config.toml
n_layer = 16
head_dim = 64
rope_fraction = 1.0
init_std_down = 0.0
grad_clip = 1.0
batch_tokens = 8192
train_tokens = 99330000
Each number is 128 + 24 x the weight over its row's rms, rounded and kept within 0 to 255. Layers, rows and columns count from 0. The size above them is the row's rms in percent of the matrix's.

# layer 13 attention output (transposed), 128x128, rms 0.374, rows 38-63,102-127, columns 64-127
size [116 123 115 119 121 118 114 121 120 120 123 119 117 110 126 128 127 109 126 114 117 122 123 118 125 118  75  81  76  75  75  80  75  76  77  72  74  83  77  80  75  75  77  74  77  74  77  78  82  77  73  77]
[[122 120 150 125 104 149 115 129 183  57  80 150 146 124 119 132 161 129 130 132 157 156 108 120 150 138  82 138 157 154 144 124 114  92 142 115 159 105 136 150 155 163  99 131 150 139 159 108 138 125 127 141 121 112 178 112 148 105  97 130 103 125 146 151]
 [ 97 136 143 144 142 125 103 164  96 148 123 134 142 142  96 166  87  91 168 102 107 128 164 113 159 108 136 131 116 140 140 123 149 130 113 102 173 117 138 149 127 141 102 140 112 118 111 100  88 116 155 144 137  97  96 130 128 140 175  69  96 137 134 134]
 [171 107 137 158 111 123 158 133 120 147  95 146  98  98 153 116 114 128 164 104  77 120 152 129 151 141 124 130 142 104  97 155 132 120 130 161 157 128 141 110 158 152 131  97 149 134 123 142 159 117 128 128 130  93 164  77 166 153  99 144 137 154 166  85]
 [115 117 107 143 163 134 129 105 121 141 139 121 125 133 157 157 144  87 105 108 112 128 102 105 151 116 124 136 170 142 102 137 135 134 113 199 107 155 106 132 138 142 151 124 154 132  72 126 139 162 192 154 144 146 161 130  95 100 159  97 173  99 108 148]
 [128 120 128 113 145 126 152 134 161 106 206 133 140 160 107 151 124 139 111 126 137 174 106 123 131 100 147 112 107 126 110 142 142 121 130 139 168 117 127 101  98 129 122 119 154 115 122 139 152 124  90 127 127 100 124 139 164 125 134 171 167 181 138 174]
 [100 148 105 123 131 144 182 132 108 102  81  99 121 122 114 104 124 152 103 109 153 133 150 192 109 149 142 159 147 116 169  96 128 118 126  90  77 158 147 146 163 110 103  91 144 166 139 131 108 147 101 115  81  96 150 130 136 112 123 138 160 158 121 143]
 [168  72 153 152 144 161 104 168 138 125 147 146 162 174 135 161  95 109 108 151 157 150 123  93 138 140 122 102 164 143 118 109 134 109 155  81 143 134 131  88 103 107 109 131  79 137 126 142 134 123 114 113 115 123 118 110 143 156 174 139 128 139 155 134]
 [ 89 127 132 152 132 172  83 127 131 138 136 182 186 109 146 111 105 126 117 155 149 103  89 117 129 137  95 123 109 108 176 152 107 121 154 135 179 156 107 130 143 126 112  96 123 131 128 117 106 133 109 164 114 148 120 153 104 131 109 119  94 113 140 110]
 [ 96  88 188 125 136 167 124 142 121  97  78 165 169 105 181 113 129 150 106  93 136  93 141 117 160 122 140 115 115 136 121 142 129 125 140 127 143 125 125 120 121 133 116 163 132 114 110 139 130 103 124 125 111 165 129 143 159 103 147 189 130 163 122 127]
 [129 185 117 130 134 157 129 107 158 110  91  82 167 126 160 137 111 100 129 125 124 106 128  80 114 108  98 112 111 113 155 108 104 128  92 126 105  73 154 143 149  99 128 120  90 107 104 115  89 165 107 139 137 136 119  94 128 127 144 130 159 154 157 124]
 [153 101 147  93 144 139 164  99 103  92 150  99 144 130 111 168  75 181 147 117 136 115 132 136  96 122 129 133 130 127 131 114  89 132 139 111 122 174 148 145 168 126 142 109 146 122 117 124 115 128  85 151 107 109 158 103 170  75 116 127 128 144 167 172]
 [150 105 105 131 144 157 138 174 105  76 143 121 108 144  83 123 154 130 122 120 141  84 122 119 147 142 104 135 143 114 138 148 123 138 124  97 164 122 133 165 147 140 166 134  82 116 135 111 137 112 108 128 191 109  90 133 135 121 137 122 152 109 121 154]
 [108 147  84 104 139 101 136 167 141 116 126 102  97 144 106 127 161 126 129  96 101 118 161  93 164 132 158 121 112 150 154 122 115 137 130  83 112 145 108 116 139 145 141 154 124 124 127  96 141 150 106 189 141 148  73 156 131  97 165 130 129 129  92 109]
 [106 120 143 121  74 117 112 121 131 133 115 128  84 119  95 147 194 132 101  95 157 110  96 149 122 128 150 135 119 156 132 153 144 105 147 129 146 106 107 152 120 149 175 104 117 131 139 185 166 128 134 125 149  96 129 157 100 124 130 126 113 133  94 157]
 [117 110 115 161 100 111 134 161 146  97 110  71 137 182 137 175 134 122  89 150 137 126 146 119 101 118 115 147  87 140 134 148 138 150 147 152 129 131  75 104 145 124 137 115 152 150 104 137 146 128 106 115 153  97 151 104  97  83 126 155 118 126  97 110]
 [139 121 126  85 121 131 123 124 150 118 140 122 110 100 100 116 138 134 133 153 157  99 171 130 155  86 114 153 146 124 135 158 153  98 123 162  69  83 133 147 125  92 152  92  87 140 120 139 137 181 146 122  75 129 119 151 125 131 149 127 118 123 138 110]
 [130 112 119 150 102 118 128  99 127 119 122 147 147 167  58 105  89 127 139 139 160  96 128  86  92 119 150 138 145 156 136 109 126 127 128 121 144 150  99  99 153 121 132 105 192 113 129 128  81 110 136 151 131 152 118 144 149 140 123 139 138 125 130 148]
 [ 91 137 141 133  86  96 176 125 107 132 157 136 127 136 110 139 116 181 188 173 154  63  82  93 128 132 100 146 147 158 129 148 130 124 176 111 114 130 141 149 106  99 129 145 114 137 110 111 144 118 156 127 158 119 111 127 167  89 149  98 170 134 140 134]
 [125  89  86  93 116 130 138 120 118 135 141 154 137  84  92 158 130  77 189 117 143 153 136 102 115 129 167 132 116  95 120 107 115 111 134 102 101 106 110 148 137 112 116 136 144 133 135  40 139 111 135 107 134 124 117 134 111 127 152 154 114 104 122 123]
 [132 149 161 183 132 157 113 135 129 151 139 108 109  91 142 107 138 123 139 122 132  92 114 106 143 103 118 175  93 155  87  99 117 107 106  84 153 120 110 140 125 137 100 103 104 153 102 149 161  94 109 127 107 104 162 132 134 163 137 149 137 146 147 150]
 [124 155 153 126 119 168 143 102 128 173 105 164  88 128 127 137 110 121 118 162 134 121 157 151 148 123 104 101 115 120 132  96 161 122 129 140 134 149 167 117 137 132 115 138 128 109 118 141 113 125 166 147 102 125  90 120 138 109 100 170 113 116 109 136]
 [157 147 197 134 130 131 120 136 144 125 147 103  97 136 181 110 117 128 104 132 138 161 108 132 110 150 169 129 130 126 141 130  60 129 113 132 173 150  97 173 143 105 131 110 150 125 119 103 171 140 106 119  93 154 115 117  95 133 134  88 148 116 136 161]
 [125 121 110 138 123 128 129 120 121 115 124 112  90 140 112 178 187 128 125 105 106 119 160 126 119 140 112 105 120 128 142 118 104 148 123 123 140  86 145 149 143  83 132 120 144 108 106 114 109 128 121 164 142 121 176 151  90 175 148 134  98 146 191 136]
 [138 182 146 150 130 140 133 158 108 125 128 146 123  99 129 139 124 117 117 141 120 166 172 123 137 193 153 146 146  98 107 125 106 129 127 131 131 128  89 157 138 113 157 104 103  90 110 100 144 114 130 137 137  78  55  97 146 130 118 161 152 104 156 129]
 [108 147  74 126 144 134 109 119 130 153 129 129 136 160 171 129 162 119 132 120 165 148 135 115 129 105 119 113 116 140 112 151 158 121 102 115 145 132 125 118 111  98 138 117 124 126  89 142 168 113 120 162 101 105  84 138 192 145 151 136 116 116 139 149]
 [173 147 118 127  84 115 137 144 101 143 128 153 141 167 102 169 127 147  81 173 117 111 116 132 142 135 132  71 138 120  93 159 158 106 154  79 106 109 157 145 124 111 176  91 105 112 117 124 157  81 116 130 109 121 140 126 128 123 164 145 126 150 134 110]
 [127 119 168 106 107 140 101 124 172  51  93 135 130  97 121  94 144 110 141 134 138 134 124 115 139 129  86 129 154 155 160 115 119 126 164 129 146 108 137 127 143 134 101 114 150 165 129  83 135 116 118 126 129 100 186 106 137 128 113 136 103 132 152 137]
 [ 83 129 138 145 115 130 132 147  99 149 105 140 139 139  89 147  78  80 181 131  96 131 146 110 163 105 120 149 112 126 129 134 143 126 105  96 191 114 135 155 133 144  90 152 124 110 112 114 101 110 143 149 139 103  96 140 125 120 163  72 100 156 159 153]
 [173 116 129 188  93 130 147 143 121 142 105 156 112  99 150 117 129 129 147 131  78 103 138 115 132 131 115 153 139 110  88 169 134 121 143 154 164  96 136 108 155 144 137 104 151 136 120 136 158 119 155 151 146 111 160  94 143 149  71 120 148 152 178  85]
 [123 125 128 144 169 164 126  92 125 134 144 128 143 141 152 143 168 101 110 107 102 139 101 112 156 148 120 129 158 123 118 149 120 150 124 176 139 145 119 134 133 117 148 113 147 148  88 132 151 167 182 136 153 141 165 150  95 110 146 116 175  89 105 139]
 [144 120 124 110 132 154 129 106 128 128 198 122 146 142 114 149 124 129 123 137 127 206  98 135 148 101 160 145 123 126 111 128 134 128  97 126 157 112 117 109 100 134 119  90 154 136 127 140 146 132 116 126 137  95 137 126 170 138 133 134 159 160 124 171]
 [105 133 106 124 104 165 181 137 110 108  98 101 123 123 117 103 129 146 133 109 128 133 144 167 105 124 130 153 149 110 149 100 145 160 125  95  85 156 144 171 172 120  77 101 136 120 136 133 100 159 132  99  83 123 151 116 105  99 132 133 146 128 140 153]
 [147  68 147 138 137 135  97 171 132 138 151 141 175 155 139 161 118 107 110 149 136 158 134 100 117 169 126 107 175 167 110  84 146 132 147  95 137 132 142  86 108 119 117 155  79 141 119 125 142 134 121 108 118 134 136 112 152 163 148 133 113 123 126 150]
 [121 131 111 183 140 160  97 105 140 142 138 147 180 121 150 126 129 144 110 167 150 113  80 125 139 154 122 138 105  97 151 146  94 116 148 129 159 156 100 136 137 141 111  99 122 141 129 130 108 128 126 176 133 139 138 167 102 121 109 122  83 118 128  94]
 [ 75 112 196 101 148 157 131 147  96 114  71 155 174 119 154 107 124 149 118 104 130 100 179 107 138 117 151 124 124 111 115 152 119 111 116 140 151 128 114 141 124 106 120 165 119 104 129 116 146 138 149 138 130 170 134 151 190  99 148 183 159 145  99 111]
 [123 160 114 150 121 136 139 101 149  98 125 109 176 127 163 121 128 112 118 146 117 125 119 111  97  97  83 122 124 111 155  80 117 138 111 130  91  59 127 146 144 107 122 126 111 117 108 113  97 144  91 152 144 142 128  63 180 141 130 114 161 144 160 116]
 [155  85 178 129  97 121 168 120  98  96 170 104 125 108 105 154 106 184 126 120 139 133 103 125 103 124 148 124 130 139 128 106  84 138 138  95 152 176 132 154 180 131 122 118 139 128 125 139 110 143 109 140 102 100 176 114 166  67 107 118 129 148 165 185]
 [138 113 121 135 157 151 130 191 131  69 154 117 123 143 115 130 165 121 108 117 120  96 104 100 137 140 104 166 133 132 142 142 153 158 127 111 161 131 126 159 136 135 169 129  91 127 111 122 137 103 105 128 194 101  84 139 108 116 139 126 120  97 119 127]
 [ 87 159  83 105 139 132 145 154 144 150  77 104 114 148 102 143 162 131 149  98  95 111 155  82 150 128 169 119 123 144 155 128 129 105 132  93 107 180 123 129 146 151 137 150 133 139 137  85 151 148 145 159 138 139  84 155 129 109 127 128 125 148  83 118]
 [128 113 161 129  91 116 128 130 138  95 130 145  86 144 111 146 194 120  89  89 171 117  94 121  94 138 118 103 107 155 129 158 129  98 167 109 125 127 104 146 132 125 153 131 136 152 119 197 166  93 121 151 144 117 140 152 118 138 120 144  98 111 116 153]
 [108 100 127 165 108 115 132 166 144 102 125  74 138 155 143 147 114 131  94 150 151 140 132 101  98 125 105 135  94 128 126 145 132 173 165 177 133 120  84 120 134 126 121 102 118 163 117 131 126 128 116 112 130 114 141  93 118 119 141 146 107  99 104 123]
 [139 116 140  99 101 125 137 127 142 114 131 119 105  88 112 120 149 129 143 177 138 116 147 106 133  83 114 165 163 125 127 148 156 104 119 153  64  99 112 184 106  93 146  91  79 138  99 139 126 181 143 130  70 109 139 144 107 152 132 123 116 122 135 112]
 [118 119 121 152 108 110 116  90 104 117 124 138 109 169  64 105  91 121 130 136 146  90 111  85  96 112 161 130 124 149 126 128 143 120 138 126 130 155 127  98 150 135 136 107 183 112 108 115  77 104 153 158 134 156 139 163 143 139 112 126 140 134 123 152]
 [103 118 161 160  93 111 196 113 113 148 154 116 139  96 125 142 125 188 183 139 172  96  96 100 118 120  87 144 137 140 126 120 140 151 137 141 109 136 145 166 120  98 112 155 145 119 109 106 142 128 151 109 159 117 118 144  65 106 135 109 139 135 116 134]
 [123  87  85 107 130 104 129 122 128 138 140 156 131  72  97 142 152  76 190 121 146 168 138 125 120 143 172 123 123  92 115 110 117  83 145 102  96 110  85 157 120 122 112 133 140 132 123  49 141 102 124 127 138 139 122 137 118 139 146 156 132 105 127 141]
 [151 157 149 179 121 169 119 116 129 175 133  89  97  86 132  98 131 129 124 115 138  74 117 122 149  98 125 174  97 149 100 109 106 113 101  89 155 131 122 145 126 122 129  91 111 143 115 130 168 116 123 117 111 101 156 163 121 155 155 149 160 124 112 168]
 [116 149 141 123 158 144 140 108 111 175  91 161  72 132 117 140  99 128 125 152 166 140 153 136 148 130 124  90 136 134 149  74 159 130 146 151 138 141 156 126 111 137 118 118 118 146 112 157  99 129 173 166  98 127 102 112 157 132 125 176 126 149  95 121]
 [160 147 210 107 138 130 124 132 138 125 133 104 109 152 164 104 112 121  82 128 126 160 119 120 106 144 143 145 139 134 126 124  81 140 114 122 157 141  98 167 142 106 130 103 151 119 140 116 158 144 101 138 126 168 106 140  98 144 142 126 149 126 127 189]
 [134 107 130 148 142 134 143 115 150 121 129  86 112 140 101 130 175 125 117 117 102 125 152 126 129 146  92 108 135 122 136 130 108 156 111 124 144 129 131 163 120  87 135 114 137 102 128 111 124 151 159 142 152 140 180 138 108 164 147 130 105 138 170 131]
 [138 182 122 137 121 148 142 146  77 123 131 132 113 123 135 139 101 132 112 135 124 112 189 149 113 177 172 163 133  81  96 132 106 158 135 113 114 130 118 148 143 127 149  84  92  92 127  91 150 121 116 134 147  93  69 122 181 122 131 125 174  99 140 146]
 [102 115  99 135 150  95 102 118 148 134 158 132 132 155 144 103 163 124 146 136 149 140 142 111 127 111 116 132 115 154 105 126 164 136 126 135 132 109 108 116 107 120 152 144 140 126  95 132 165 118 123 159 109 162 106 123 214 134 165 134 114 110 145 161]
 [150 129 111 137  75 122 148 124  88 165 121 145 165 158  94 151 135 157  87 169 113 123 135 129 136 128 133  98 106 119  82 157 146  97 141  87  93 113 175 146 142 114 173 110  88 119 132 114 138  99 133 117 115 132 144 129 134 116 156 124 115 148 145 114]]
# layer 13 attention value, 64x128, rms 0.265, rows 39-63, columns 64-127
size [105  96 100  99 101  97 102  99 100  99 102  96  96 105 104 104  93 105  97  98 103 100 102  99  99]
[[121 142 150  94 143 108 144 110 124 113 112 172 138 155 179 140 140 122 115 132 126 122 129 111 132 143 138 106 113 141 117 129 134 124  77 129 135 161 137 165 122 175 119 131 114 119  87 117 134  97 110 158 115 112  77 130 128 147  90 102 107 119 120 144]
 [137 126 130 169 100 116 158 114 102  83 120  91 126 138 122 112 176  91 145 147 109  89 152 103 130 129 132 159 130 143 147 121 163  84 168 123 176 139 122 119 167 178 165  94 115 114  73 180 182 133  75 116 127  97 128 125 138 148 104 136 153 143  89 134]
 [121 129 110 138 126 172 132 157  97 150 125 114 137 133 183 142 151 115 116 153 106 174  81 133 113 151 155  84  90 161 131 142 149 139 192 154 149 134 151 137 121  94 118 137 107 115  89 162 109 155 116 126 142 139 109 132 138 111  88 110 156 105 148 139]
 [120  98 142 131 102 159 120 155 158 130 149 126 123 139 139  92 121 128 171 114 131 191 148  91 126 122 145 133 105 142 135 129 118 141 159 116 130 146 147  85  97 158 122 156 158  81  90 135 146 114 179 142 121  97 151 122 175  89 146 108 124 123  98 127]
 [154 136 144  93 133 135 125 157 121 153 158 172 122 136 133 135 132 141 127 118 121 146 127 158 140 137  99 177 112  96 110 138 143 138  99 141 129 193 127 140 138 114 112 143 141 181  82 170 138 125 117 174 135 107 136  89 136 160 141 109 141 108 103 132]
 [114 154 132 116 140 123 104 149 144 105  99 153 135 162 106 131 133 122 135 144 129 188 170 109 159 122 124  83 135 106 122 129 120 137 132 133 126  88 146 108 125 154 122  88 127 118 149 109 167 133 119  92 165 168 158  86  88 163 144  78 101 141 151 172]
 [138 174 171 151 123 176 131 132  88 162 106  79 132 109 149 139 115 173  88 162 167 113 137 127 101 136 152 124 125 108 120 148 169 137  96 129 103 158 106 146 135 128 128 110 151 145 112 105  97 117 119 127 116 156 123 129 149  80 145 107  82 171 139 157]
 [104 127 164 146 132 125 118 167 146 127 115  95 145 157 143 158 127 122  94 102 142 129 160 148 125 114 111  89 121  85 146  99 127 102 124 149 142 141 156 162 166 122 116 123  85 131 131 176 120 108 119 131 112 134 125 146 137 124 145 149 127  94  76 133]
 [151 121 129 109 149 155 137 126 135 136 117  89 132 189 155 173 132 107 109  90 152 182 102 139 108 114 134 147 154 109 165 125  97 156 108 169 120  75 133 160 113  91 120 114 152 121 121 136 119 118  71 140 155 106  87 114 123 118 107 140 127 135 113 142]
 [ 63 111 158 128 162 124 129 131 132 136 139 100 123  92 102 138 107 155 154 148 191 119 123 136  97 128 121 101 118 133 108 130 103 142 108  92 111 185 111  94 125 131 127 127 114 118 157 109 146 124  85 125 142 109 138  86 137  86  89 117 120 101 133 160]
 [126 113  95 159 184 141 139 179 119 116 134 136 135 130 128 138 131 137 105 145 128 120 100  97 140 125 137 157  79 158 166 154 124  85 122 118 142 157 152 127  83 125 146 140  69 166 118 109  86 121 117 104 144 143 140  95 133 154 127 140  96 123 135 161]
 [155 129 130 112 134 117  87 170 114 100 153 122 121 140 160 104 166 149 123 105 151 117 140 119 133 112 143 171 150 133  77 102 131 159  93 112 155 135 162 133 137  82 126 147 130 117 112 102 103 179 135 159 113 142 120 113 125 151 140 135 117 128 110 142]
 [153 109 154 130 141 126 137 119 141  74 122 148 107 107 138 157  69 101 137  97 138  97 104 122 121 109 181 153 131  64 129 137 150 116 144  95 154 124 131 114 105 101 112 151 104 144 166 161 124 149 141  94 109  80 145 125 152 132 161 131 130 122 123 127]
 [109 158 133 158 139 110 121 150 121 140 162 154 132 140  98 106 116  99  95 135 108 119  92 123 170 180 136 120 138 116 119 190 109 172 136  79 102 148 164 129 132 173 116 143 143 154 139 138 139  90 115 101  96 119 141 102 128  86 163 113 128 136  62 101]
 [134 154 146  97 109 122 137 143  81 146 108 135 166  99 154 122 158 142 142  82 169 115 149 111 139 119  95 105 140 117 171 145 160 154 156 136 128  94 152 152 131 146 164 160 117 157 117 102 157 117 185 154 135  88 142 151 112 149 166 116 132 201 158 161]
 [135  95 136  99 102  92 141 140  96 133 127 109 127 120 163 134 118 111 171  91 119 136 104  66 149 136 143 116 130 134 165 165  93 149 136 130 129 147  86  86 148 142 147 122 102 151 159 121 139 131 126 184 131 153 140 154 117 126 118 111 132 130 152 130]
 [174 127 157 150 139 147 128 130 128 102 140 122 142 131 139 117 130 118 143 144 139 127 122 145 125 154  95 145 132 133 118 141 106 111 123 122 115 196 143 152  91  93 141  94 100 120 131 123 148 128 134  79 113 118  63 141 134 107 148  91 117 161 178 136]
 [120  84  93  87 112  80 118 112 154 137 123 117  99 146 141  82  97  87 130 127 136 118 158 140 110 154 147 139 120 148 161 112 127 134 108 121 134 131 150 147 167 118  77 120 137 103 118  90 145 128 152 100  87  97 129 158 148 111 118 157  97 112 121 190]
 [131 113 138 138 109  92  84 100 118  93 134  96 124  88 112 143 107  92 109 166 120 114  83 142 114  76  70 111 110 102  91 123 155 108  89 169 125 135 133 135 108 183 173 109 103 176 130 109 127 130 135 134 105 108  76 102 137 115 123 126 148  82 116 131]
 [153 165  86 120 151 152 112 111 121 120 102 131  95 121 139 122 138 117 149  95 134 144 166 166 179  91 152  67 161 110 145 155 149 154  95 149 127 169 153 153 137 150 151 138  85  99 145 116 100 189 139 133  93 141 174 130 141 113 140 108 100 158  74 101]
 [113 162 155 143 147 134  88 168 124 158 147 110 115 115 120 114 146 113 183 120 158 132 151 131 115 115 159 102 145 133 125 114 114 151 157 113 158 141  84  95 137 147 101 150 115 120 104  81 124  79 101 149 118 122  77 101 111 122 113 141 134 139 156 126]
 [145 103 105 155 141 147 120 108 140 192 153 136  89 123 134 134 179 125  86 103 140 137 123 136 130 100 161 133 133  77 177 146 116  99 178 130 145 161 134 127 128 167  87 155 133 107 118 136 100 111  86 143 163 126 147 146 157 150 113 141 110 125 144 149]
 [102 145 112 120 135 136 129 140  93 130 147 114 153 153 123 119  85 142 108  96 136 167  91 169 121 158 105 151 142  82 153 116 156 146 121 110 150 145 138 140 141 123 101  91  92 131 163  80 164 159 130 163 164 151 120 141  88 112 114 137 145 102 156 140]
 [101 137 119 126 109 173  81 117 139 115 126 114 144 132 133 122 168 136 112  97 103  79 109 126 110 127 123 124 124 102 109  77 122 111 106 124 152 144 153 159 119 129 133 151 113 107 135 145 157  66 142 107 147 135 124 165 162 119 148 136 158 108 107 131]
 [115 117  73 155 109 100 158 130 155 100 121 109 146 131  86 174 129 128 142 149 140 143 151 156 131 158 136 113 116 127 123 113 139 133 138  91 119 115 121 152 138  93 132 129 131 121 166 110 119  79 155 118 188 105 166 140 142 154  97 125 102  86 128 163]]
# layer 13 MLP gate, 320x128, rms 0.165, rows 0-9, columns 64-127
size [ 99  95 102  93 103 104 108  91  91 112]
[[ 75 205 108 110 100 114 132 116 116 159 142 119 159 125 128 124 112 106  96 107 133 153 169 132 104 123 121 116 156 177 168  94 125 133 142 127 100 160 133 125 169 118 151 129 149 125 123 191  81 165 136  95 127 119 114 134 131 122 137 125 136 143 111 118]
 [149 129 120 135 163 136 129 138 130 116 114 113 131 184 127  84 143 130 157 142 146 163 133 143 161  92  96  98 102 185  85 148  90 135 161 172 172 118 112 124  89 110 120 121 130  98 145 110 124 176 103 107 143  91 117 137  79 101  96 122 131 146 124 136]
 [140 143 120 110 116 119 119 133 113 108 128 128  96 111 179 191  97 187 148 109 159 118 166 120 159 153  81 106 100 141 179 123 132 145 142 118 151 130  58 102 138 114 168 140 103 150  91  94 136 121 134 105 142 130 104 170 177 144 118 179 136 140 123 135]
 [140 113 137 118 155 130 132 120 160 122 119 101 145 168 127 152 164 111 116 132 148 125  97  84 169 139  75 185 158 132  80 163 117  96 111 170 116 137 108  97 121 114 144 100 117 137 122 117  91  92  84 156 165 125 141 146 133 189 128 124 124 161 130  95]
 [110  75 119 112 139 131 164 122 163  80 125 183 135 166 187 141 110 124 125  66 177 136 137 106 141 123 101 129 158 116 116 178 117 156 127 112 118 145 164 147 147 143 115 110 138 126 130 143  87 123 111  90 131 113 107 142 134 128 151 128  99 153 126 107]
 [136 148 139 191 128 122 166 103 131 118 131 125 103 138 176 149 146 152 133 104  79 125 141 113 130 101 121  89 151 173 135 154 138 154 176 133 130  89 118 159 110 149 143 144 127 126 124 108 129 148  87 125  99 144 109 131 100 146 118 128 115 114 140 153]
 [167 157 152 143  93 162 110 108 122 161 146 112 135 162  88 146 172 125 176 130 146 141 119 135 161 157 154 130 108  92 140 128 108  93 151 152 120 115 113 139 112 110 106 143  71 151 149 145 169 108 135 144 136  98 140 132 142 126 151 108  96  73 144 110]
 [123 121 177 130 121 133 119 129 127 131 132 106  98 111 101 156 132 148 125 133 151 175 130 153 123 107  88 134 149 139 126 116 167 151 131  94  99 136 132 109  95  71 145  97 149 109 121 128  65 152  81  96 130 118 104 118 126 114 141  99 111 148 112 133]
 [155 143 133  96 129 182 166 136 115  79 111 160 124 133 117 131 162  88 138 160  91 132 144 117 154 115 149 145 114 141 136 126 132 144 188 128 104 115  80 141  89 118 174 121 112 133 136 107 168 129 102 107 119 100  90 170 120 148 108 116 118  86 127 129]
 [155 148 130 116 142 117 122 159 125  89 108 141 153 114 117 144 132 120 146 157  66 130 116 148 131 118 180 148 112 163 167 143 145 108 151 158 108 108 158 140 177 122 153 132 131 121 100 112 160 137 124 142 114 152 159 145 152 135 108 127 137 107 146 143]]
# layer 13 MLP up, 320x128, rms 0.161, rows 0-8, columns 64-127
size [105 102 102 106  98 105 103  90  95]
[[ 65 109 123 153 142 124 128 130 139  91 125 134 158  96 131 137 135  88 119 121 154 131 127 114 125 129 163 143 123 116 157 131 130 117 109 100 153 133 115 108 136  84 112 113 148 138 144 157  98 144 121 140  90 131 156 162 214 109  66 151 103 108 123  74]
 [131 141  81 133  88 134 130 167 148 131 153 110 150 129 128 124 110 142 131 121 132 134 111  85 135 138 159 151  87 105 130 144 116 139 101 141  77 178 126 121 129 187 122 113 120 120 121 144 136 159 145 132 113 111  99 119 132 137 148  89 154 117 113 156]
 [118  79 101 162 119 144  91 118 118 104 139 124 172 100 110 102 158 152 114 141 127 123 144 105 119 145 148 141  98 129 140 107 122 125 109 153 155 121 125 213 146 173 117 138 108 118 167 167 114 128  95 110  87 115 125 137 112  65 120 106 125 151 114 128]
 [152 160 139 153  98 140 140 121 171 132 137 127 145 118 138  97 146 114 120  80 117 146 156 137 113 112 129 116 110 120  75 154  99 176 125 117 158 124 124 142 134 157 141 113 135 137 166 130  92 140 172 123 143 114 116  94 137 122 165  99 160 133 125 124]
 [166 121 135  87 168 144 146  99 162 125 112 132 126 139 120 132 122 147 133 122 117 132 160 161 124  98 157 147 103  94 114 123 144 122 129 126 114 110 141 116 142 158 111  98 154  94  84 106 126 157 153 146  83 142 160 166 129 131 139  99 123 124 137  82]
 [192  98 125 145 140 123 133 100 109 145 148 127  85 157 107 157 150 139 109 122 105 105 112 142 105 105 134 121 122 134 107 120 192 139 147 159 117 105  97 104 132 191 131 120 166 136 134  87 116 125 163 101 110 153 126 125 127 141 106 147 117 157 147 132]
 [147 159 132 131 108 110 150 182 121 149 156 134  92  88 120 139 152 126 144 103 122  99 185 127 197 129 126  87 122 136 119 115  85 117 116 112 113 148 107 136 154 137 142 141 141 139 110 160 162 158  96 164 136 141 136 143 135 114 150 102 147 119  80 156]
 [ 73 143 130 109 123 119  97 135  88 135 121  77 116  97 142 114 145 128 150 125 127 116 115 108 153 119 104 159 120 131  98 128 122  99 158 143 139 142 165 134 121  80 162  87 134 152 127 143  96 151 117 152 104  92 112 150 157 127 139 147 103 148 120 126]
 [127 122 153  95 101  71 138 145 112 127 108 103 108 133 157 128 122 140 151 139 102 103 145 102 138 126  88  98 171 149 166  83 114 147 130 126 166 135 123 113 121 122 179 123 132  86 179  85 131  64 104 133 148 161  84 155 158 136 161 150  97 101 116 152]]
# layer 13 MLP down (transposed), 320x128, rms 0.155, rows 0-8, columns 64-127
size [ 98 105 105 103  94 100 107  94 102]
[[150 137 130 114 136 121 140  76  92 108  85  98 152  91 158  98 116 129  84 137 133 147 134 158 158 125 153 168 140 116 106 147 105 152 152 163 173 135 139 161 155 169 138 139 125 151 136 159 117 111 180 104 145 122 157  94 202 137 187 126 143 124  95 140]
 [139 140 178  98 155  76 123 140 132 113 134 146 140 124 124 134 152 161 122 113 163 117 120 172 132 139 161 148 133 115 144 133 112 130 116 157 138 158 153 117 108 122 129 107 121 132 128 160 109 151  82 155 145 109 109 109 182 111  97 125 123 146 157 169]
 [143 105 151 160 159 134 139 136 147 105 105 128 172 112 112 158 126 157  94 152 136 105 192 112  99  98 130 152 112 109 100 119 119  72 107 139 120 110 159 163 104 125 145 144  83 111 123 117 120 136  99  82 145 131 128 131 151 132 137 146 164  57 148 154]
 [156 121 117 105 147  99 137 117 109 127  99 129  90 131 141 156 123 126 133  90 104 100 130 143 143 109 137 154 116 115 109  91 102  99 149 162 113  93 140  94 101 124 130  74 136 163 150 169 115 103 135 169 204 128 116 111 152 132 137  95 141 143 115 147]
 [104  99 154 144 146 151 173 144 134 143 137 132 119  95 126 145 156 125 156 119 120 122 124 116 116 149 146 111  99 142 145 156  95 175 146 128 146  92 167 189 105 163 156 140 117 110  97 110  95 146  57 124 123 111 136 121  74 107 137 113 107 129 106  92]
 [158  93 101 104 141 127 135 103 128 116 147 138 134 149 104 110 144 124 123 166 133 119 126  82 158 136 175 118 134 133 117  99 169 102 146 130 169 153 166 136 146  96  99 143 166 111 129 159 138 135  86 127 130 116 134 119  94 146 169 131 154 178  95 124]
 [129 125 168 107 102 102 117 129 146  89 135 137  98 164 136 128  99  95  79 152 144 149 125  92 173 113 136 120 147 137 145  95 175  95 153 123 151 152 123 132 117 134 132 147 101 154 127 162 127 126 119 104 131 168 106 176 138 127 127 116 106 136 134 112]
 [ 89 126 183  82 124 151 163 114 134 100 142 105 184  91 118 145 126  93 131 119 147 118  81 135 151 156 124 107 119 125 137 122 124 167 143 139 118  94 109 114 124  83 132 108 125 127 127 155 110 118 112 111 128 118 133 123  67 132 125 104 141 107  81 127]
 [135  67 126 113 126 137 123 101 137 110 155 118 104 104 124  89 146 113 134 136 155 106 141 118 150  97 151 106 126 192 102 101 132 118 110 147 156 117 146 124 100 137 139  94 109 116 126 104 102  99 119  99 199 103 160 115 133  93 125 100 136 112 153 117]]